Weights of a small transformer language model: rotary positions, a variant of Muon for these matrices.
Each number is 128 + 24 x the weight over its row's rms, rounded and kept within 0 to 255. Layers, rows and columns count from 0. Numbers have three digits each. The size before them is the row's rms in percent of the matrix's.

# layer 11 MLP down (transposed), 640x192, rms 0.17, rows 562-578, columns 0-191
098:114147161146145141151154160132177096146129160145142096127122090147141103110122144113147133128109130097118106152118131140099081111110161144144174137096111155133185109150088108128117078109138087130118157131123115119108146165148128167122103113132102115113143133131147121136103116106197113169078141162092133111101144151130140146117088090138160138091100142110117071119115130107170120138152119117131162116166124107162137120170108110122126091128085088127095117162126163137130147138133105104152090102094142123156097175145153123114103137134109119136102118100097113115159114143152159175
096:179133157119129119093138133111147121134148105115128175141150122109137161159112083098132104122138136156093128118150124106114115123115145107079132117126142128150126139111120089127110126161118141107129105113138111132107094133141104096117130151171140122171118149122098108126121157159139127115110141135076140141105144137092177093142157144090107108074099130095120128095161136133127090179108161137139111136120133135059158133110141133181150132088102149183162139148158156168169117150125129141131137097188125117152132085118128146146116125125114140169057116138141127155086158138103121098
109:138147108074129160174089121081078137138150144148102195125105142142116144159147119105120116120137123143118146140122136101184143126128142135084131138126161099165126119104130111138159154176153120097124138162090163152135138163110129077136154140143140145096130107115097126098155143121156122123150166106131111119143107064123141092140139134107158074131135148100197118160106139131167115146127105100115136099108132166074131153133135130092119104080109114107108133105147124126129124135157141142119126112093111094129117111175179110149141135127112164156114143121088146146139126141135105120
104:135118142138138139136145130132121118129172108152145127135086146118129109140165115184128138118165096123138149103155103086124139137139076118160141145120119131136118125146142134133167139165126138129167129100106101130123147134142134135121130115136102139130135148146146151136109132134124155117146150097076127127142120123113056130099062160106157099144124084113111118132109159118115164152121141145100133131113120107109148094110070103146170149073139125108084128144164110103094107172113178111129116110052143145127195160100116154128124121158127120169156151100148106141097147112185138137
094:123126152145112140166143143096100163133134149168136176163165155139094162137118129097087111106094109111165153142116119119156134136144121149141105125132109121128108119124106162146154089100113125124157085120136114140179120138120113183099130098156058127111144119106151120144111140097169095152117099120142128146126108120144141094100152122092106144125109134124162129136143116132104113143081134125134105160102106080112105103095136133127146059093104162168144139151076139094122143142152132126160103089121131108155102093129149113148125112147072121094143089119149158143120114174147127137
105:131129158149130107152120183156132140086137157113172125154149135147149133102147107131188145095159106143142119103132131171139161134166118142128117123113146153156105140123116144131167162151109113136101126096140139183142161129127130109145136116109153150146163160140114163118143110143127115168158100119144154131167131125174118121160108134117122073137147139124082144060129173157160142162121091140156144140132133117128165140138121114132114104147163124123182094122115136163182128128126119165143161118142128127131136173116106136146184101147130129151126125175100124129122091156181156090
111:163136113075161103125115126125122136109126123114113170107186133080138128156102134160165112137159087107133147143114137100148119146133124129101126138195098103108136069088148129133124136142125117142179129154113125120130139124125144150122155129140106144070116141119072122151156119161085103158152159155100097124126119141122163150123107142154134156125145134106113166084069109125156133130111138136118144124121094139166120102118108126135089103128133112124105152099174110117147146126127154190152171118097111143150162136136128132117136171131118119084142143160108135174139187133103124155
098:117120113085159122156123105129133101116103130104140114109133115137102164143138134131106161131069152152104140175122134071132108117146143165125093140124114124135142117120157127138099111124119136120143121070131130139126126148152150151140149108098131066126105103110170094086188111158115151163135129111110085157121100109107109162127145092142103136138163131109085183145116165124089151146147136108154135141161103121109125117161113153157107139124123162192083142175116147131119118128190166164095110095108135103119132085113158117125144128162115099144138146097152152114131134152139121128
110:105139110105095146130112160085116104103102120135091145118101140178141117094131175105082101114132107140136091117165128137138151110097075122145157113129105161152102100125146160144096123092131128153115103082105100119144075145132186132126093155149143175161126099142094123164151149163172085102130111131123126137142087120113130149110161133145133125071175125149150115102167140113141104119108119135113157113132129164127148126137154115105120169133105137145082112120118115088129154150141181098083135117110125125093151141106136123148124146148173127134105110158144144109143154156105106119
090:145107106131138154138127131125122112125111152118146077138100126119140156137165164110128118100128179124114101138119098130113145126137140178077105134129110083113152124137148112116093154154151106135081091148106139130135115128107170128142136126151132112138139088152149172137078100132116086160127142165131140135138088121117159123165174146147119168150140132112140130119142141131104145150180131133136115127167185121146106117110144160106121130158155119120132117148151104109125148144148219077105120109134166106120181165158135136135114119171174122155111169073111133134156123148144107133
100:114094183139157123130119064132177117148116117133117096099105096131133086125126150171090113151171160139105130131132123125115112099130101158126164126118153118128137110149154123176113117104144127156143100122064142122108121135122122118128112145094146115120132133128111058177145123121155146152099174107119140147122135138094074117145135169141138112133126062134094115077133144126193112123159158099149119153128159110104118146137127128122173109085104123133116152119174154117096127159107152101182153121137131137112160133115129095091128136114099148126141117113121118132141134133152177111
092:116143106142162138131185146123135120152128113124142133121161121134096124125130118135119150097096094128120137133120141180114147092140088140115144134093094148121113131096078110110107126136153140101143129070151121126122116122101122132124137126083138116111123171156122094090090129092135120133146126139184111154097129152108124142171131169175161116144091124150145137144120134078114134118111127122104138144131102135075096070114132124123121064141148159128134159113096099148071160148175162116147150162106101195135116124127143128138119118136122142119115141094143121162090126090072150109
098:148154153170144155118148142082144126106174147075103096083158148101123125118183134135112137113084102124125122126065134164129132111126150120111123102108153087133155097095136104157108173155181144086086070162100130108127126134106127140091169141119132123146168137139158162134111146127115126130114164128152150103125157106151176121121133111168145110106142122137110135139085182123129116066135113121133137135143110141110121115135151123167131135111112128147118110107136166114162092178116136102105137096076104152123120116123153151119124111125166087140124156110104128118110140123136119136
099:147131115131112129105119117119128149149157088132160130115118128112130139128138118134120088166151139158125185104152079139123130162111142186075111132118118113124148177137115134122114104158139140143072097130141138123143153107109107119119132150098070134138160130134137107120104126105119128092126167181153145077122130135119138137098129166107136157105137138130115148116093162139124151094113136188143097182116129153102160143128128124159089125067125187114119131138110140170086136077091123120185109095113101100117124124119088151092114133134142170144144123118146109121139107126155122099
096:151107125107145104111136104098169125107152125134125134100130130131139114106124140088128110130135120118143108135144113120115124125143108109147116143142110075115134097157148141130115165118128087184154153151131152100132117135140155164142147133094150181110127165121139151106151111129118108095085104095123115107147123079186137107133091140137135150154121131121117165146129140161149085132166106126143153187105183082157182131097154131155091135130098122176115113113095111135110062186158106099087129129108121106168137122121122130145145156154129165128102087161147155113099124141137154117
098:108106095137129095177122111135135118144135142131178120077130131156152102098156080133096127089155142104120130124177146111136108125149110136098106134159128149123141106162165093133163110140135147129144153097139117106125111135149132139144127126156163123140117116155110087143157121156090146110148126104136118081154159140131088140045119122124144148137093130117101125163071136108176150125115153112145161132116086112090152119138169123135119131097146085193111152115143092108115092146134119112093116086106153114113142135161142165171140142127118117147110109108132179146139127134113170119
096:142096084131139111128142106097097139115120123117111123124119129077178127144099146114091069097136163125136146169121149110116111156122101113179131162125174149151154136129108124104134080116095134172100111126165136159144138122108123092138124090163152134130107114117153105109121123108137115101125122161131167142161120140133176125062198163125116124115144172177112078124177094141143117075165070118132125098131085138168111164119134119162123137103106119122123121136130131166102159133127113125128115126163142140134128145116125161106120113121113135128128106097135124155117117115107094105
# layer 11 MLP up, 640x192, rms 0.144, rows 563-579, columns 0-191
103:144081124079165168118121118122137147148116145131093117144148102176100161081113122102086098101133141099104096127121122141143105132093123124111154124110139103061130151185084131156148130105129138125141126133073106117120135115105130148153139064114115164147138109145121117109123134154121122087159139175116150143163140142130092136121143083122104115141142134113153112133109136087139125148123112156145133125097070176157142102113094099114128143143094139078166124122192141132118175131125124149125102102159124136132116134153134148140132154125125105132151148095158170113127136101152165094
106:157103115133160153145109119119115112131138098179164123189139133148152144136148094105142104128112126086149147159151139122147132107124107103109096177123138122132139113093138097140111175122112081108125180094131111158134143099139151125130147148148112116118152090119160155105104122118101125131105105104123113137130129114123112132113124154133099086178128148112131113148105099114137141131135134155111122123127128134107116160107135128136139099103145126174127083105113152057088126125126151152140054086106116158094081136105122147119073090100144135122090091127182104139165116100105086146
101:168108102145113098114082108094116123172111097168087132148174134104118131102136096116088142161103133165086129140144118103165155119081110138140159080080101118145156099134112109167136138092114175142118188144140104152086139152111137107136104118145111125152126133143090103162129093136106116114137121163091093122130087075125095132129138143122125115138096132113179102121129121092144138148105123126092134109132150138138110153208132150117153110140153136137169174086145123151117129134145127127116122111120111122160124137114134129105110136099151167136161145164152123143123161134111133129
097:104103108127157106112106136128194104140174119121096104134152138142120152140128159127131108119158132156059144108104125123154135100172179154113137129084136146184122156118123103133127125133139171116105161144121111088125136123157126128135114149111158120135126115154086127162126174144124085144141149124141089151122148142126124153105137128061118100104109142104109137160116142085159144149101140108180124122096131116098114141142117133086139167114123127094115114137142111135159164073146139144130138158100102138124089136161115128103171113120081143120144086152086137116117072128143108099
102:102126111127142134118142132167098098137150120155147133157089124134117124117130151145121136125101076115134107082123124110129143168114120145126128130128172116140132116132141109151106162134174145103122144122166080230161113104110090099116170089143124158152127146151146162133124123100127102160057152136123126107126115097117151127108105145121172147104128115143118146135117143125160109129130142138151123133123090110178110182101087188136188116095132145120111132099109114084138143146120132125128159107133090154097098144113105139125139125101130119150076110101124122152179134134124148112
097:087122150178104153137121104122128156154120145141136111162087094148108161088138094117118130128116140150106109142142113119118139126121132127121107110105152131148146190159117123126168123121118163108095120123147120153121143128139130124143116117106134099183142121135171125125102130087153140096100110128166160140120140123124080109119150116101162113092121130119156102173188155128078118110134117098141102140141131102094141175134141133129179146137131120142141120141093137151107138157130089071115079129150182123117080128119115131141127078116159146189118101079144119089122084116164115112
095:137109112114106173105121127081138140105105082140107145171120129136095081151081159117101123099082103128161132104140108152139152105131149079116140107155152190158128119117144107110133127178134139156116105152124107113127103141131174157128114138123117148136096165146093130115134098144177137120132112112120133150084112144127148124123153126135128139094108100110112149118147153106108137149138114121150106091157177148134124114139145122120151158097100122182121124148146115124125125120109093161142104190095088144147128173171130104133138111071166195139110088125122103113128118107109110142
107:139118147149172121128159115167125138159124161133169116134181136078128151154139093152141166132120165117106173118077120100136100139168159131117114158105164124100147168142110117135162139148120134098099142148120156133125182101112089144146157095093124088096143152123163133102106087106094170159134165114113141123113169122096124123143083132101148142155102145103106147164113130172133145122139154122142138131111144099142118120108111158159139077124148133122166142125154151147136097120152088153158117138129153113151085111117125139112158106096095130150143124083107113155125117105146170135
092:110133119123140141097139109111144114187113114143142191131142116116111118133078074150118134121119118116132103150150182113153107091116124136167121122121156124105116136130162178146145103112135132091142153132156149139108131134137126137118130110114150144131157159124145068139152129130089129121145103103165101107115160133117088120105142155086092108115112142078112138098155177112144119131113152116141142123113137147090168167117099127139130118094084124126173133118097160116136116136081125167170151181121088155105087109162127132113114097150148090094115188145114156121130144145134139088
100:081170145108109123118107133146130170151100140095156123127084129097126172116124117126162117154130120126103131101085105127160129108099130102143098152133117123078161137139124139135156169122126133098085145110129141111149160151162138134122183124155106179099138108076114153117123089121081120139138114124110102125089135149135125094125078114137110150131133175137117169150126104133128115157119148107103095114146088081154134121141148109182116138168117131110107105120120105119121086094135120117134129165131144106079104149145115137114150105145119151184135128133119130188098140125071128171
095:141110153171093123134106110124088158158145145145128177141098139132115125087148120141097139185151175128104126144119117126200188116165103127130108129156120115105182148180129114134136121106150170131121123152133105148094158102109115109113095136150151130134148125125150114135135134147135115122152129135107143098111118146160106124129057068154171128153166135143108131122139152099093116166119139146147144137144132142146126110118137077088155193126110134150131115128148165116159132144097137112094114144134133091149124135123156078093123133106137126121175109120161104131113155139115159153
101:160160110124144128129099115136139081156087113144131152146126107155117147130102102133137143160174110098127149125139112109152089164132152072090145128141128148106117138132100089109140084126133137160124195127134138144190098143128118135121113106130143135161139084117118136126162128137150128137135144111151105114105109118112127154151117122105114133092109110139113121137142112137136226163092160114141115173145170145108160147136112155109177108136087103123117157153138093098131103100122089110122180164167155128141121109140091113143161120140100154143118106098163144129116129160119111090
098:127111106114131132124094151091136138109132154163151104128130112138147116116117133109114107172136181114151138151165149065111119135130171115166119115115172160134112107106090154130105140139097128120086194152129149116082141076147144147118108160101136118108176167113126198167153118103115118152126112119123113160146098102147112128118146108143123079177113145101142143153098129104150124139096103159159135117107152094116144115095118129155164140165157174159137130104123142107146130126163143121147113130117146107106111136154166137120164107160156101142112150127102144148129112103149087158
101:102127172133073131091114144095124107107150122137144124121158121153099128152158121191107113121139113125152138126131180149142142128139116120123077129105113163127109159119156122096192126121153142094136144051108152146144155151125113142122125131148132101144088143132125107149122157116202100119155159137114119113092115114158166127091090129138109115150134105173108092076116104137129113126147103128114143095175135134113121106143110088107098140128121155117125126123160111157129200149094084135161133108113136122104129154157128155135104091106113121134101135136139146122139089134133174122
100:173123114136095121099099165143153149108177174154117148098122141115104173090118153154127097131169136100181149132097161138121175124125166151169137163133125146144105146132126139136118146163085107091112115119129131152123127087150124129138147129117098120101135130108173126112148137118143098075088140108123148082132107142113120141094165153131121107116136157097129203132121085099164138118113103170167110131136086122140147141135139151146128144105140158071109087136114141131138157129148121107120099129175116149133113135146138151147155122132103157171120153127139158158148123099085134140
099:130141119172055125098137193142122131143130061113108175154126124159088113101128147121123111150129106134143173165122119087109146138138145127121132095128117132159165095140109093117125171124162077137106144131088120087121075127127125129159100164119121123125106144150151146123118118116124183097104140111122150106137121131122104159135123129127091141145129125136130187107134091083128153089133175149144160129127142091137126131152081090144129142153137135164187090144114115113156115121100099151162101139123104133115133137129123124173142142134148116148121114120143136123137172153117098088
101:151141097144110157098110132127156111115108097160076117144139119106107105094160151154104095117140104144124131129134164124109158113111098118142104116131143142178132103083146127170157102136138109153139122122150152121139095138090120144205155131117143110108093128138119147094131151138116116119115155122113126130142099107116120164138124152155148104094153152136125178059192117102185130112144158069118160134086141141114144088147115163097113105143204112156133167157127151133101131152120127143133139139119099132093091119135133147147114162132144102118138164126153111133152127127144111125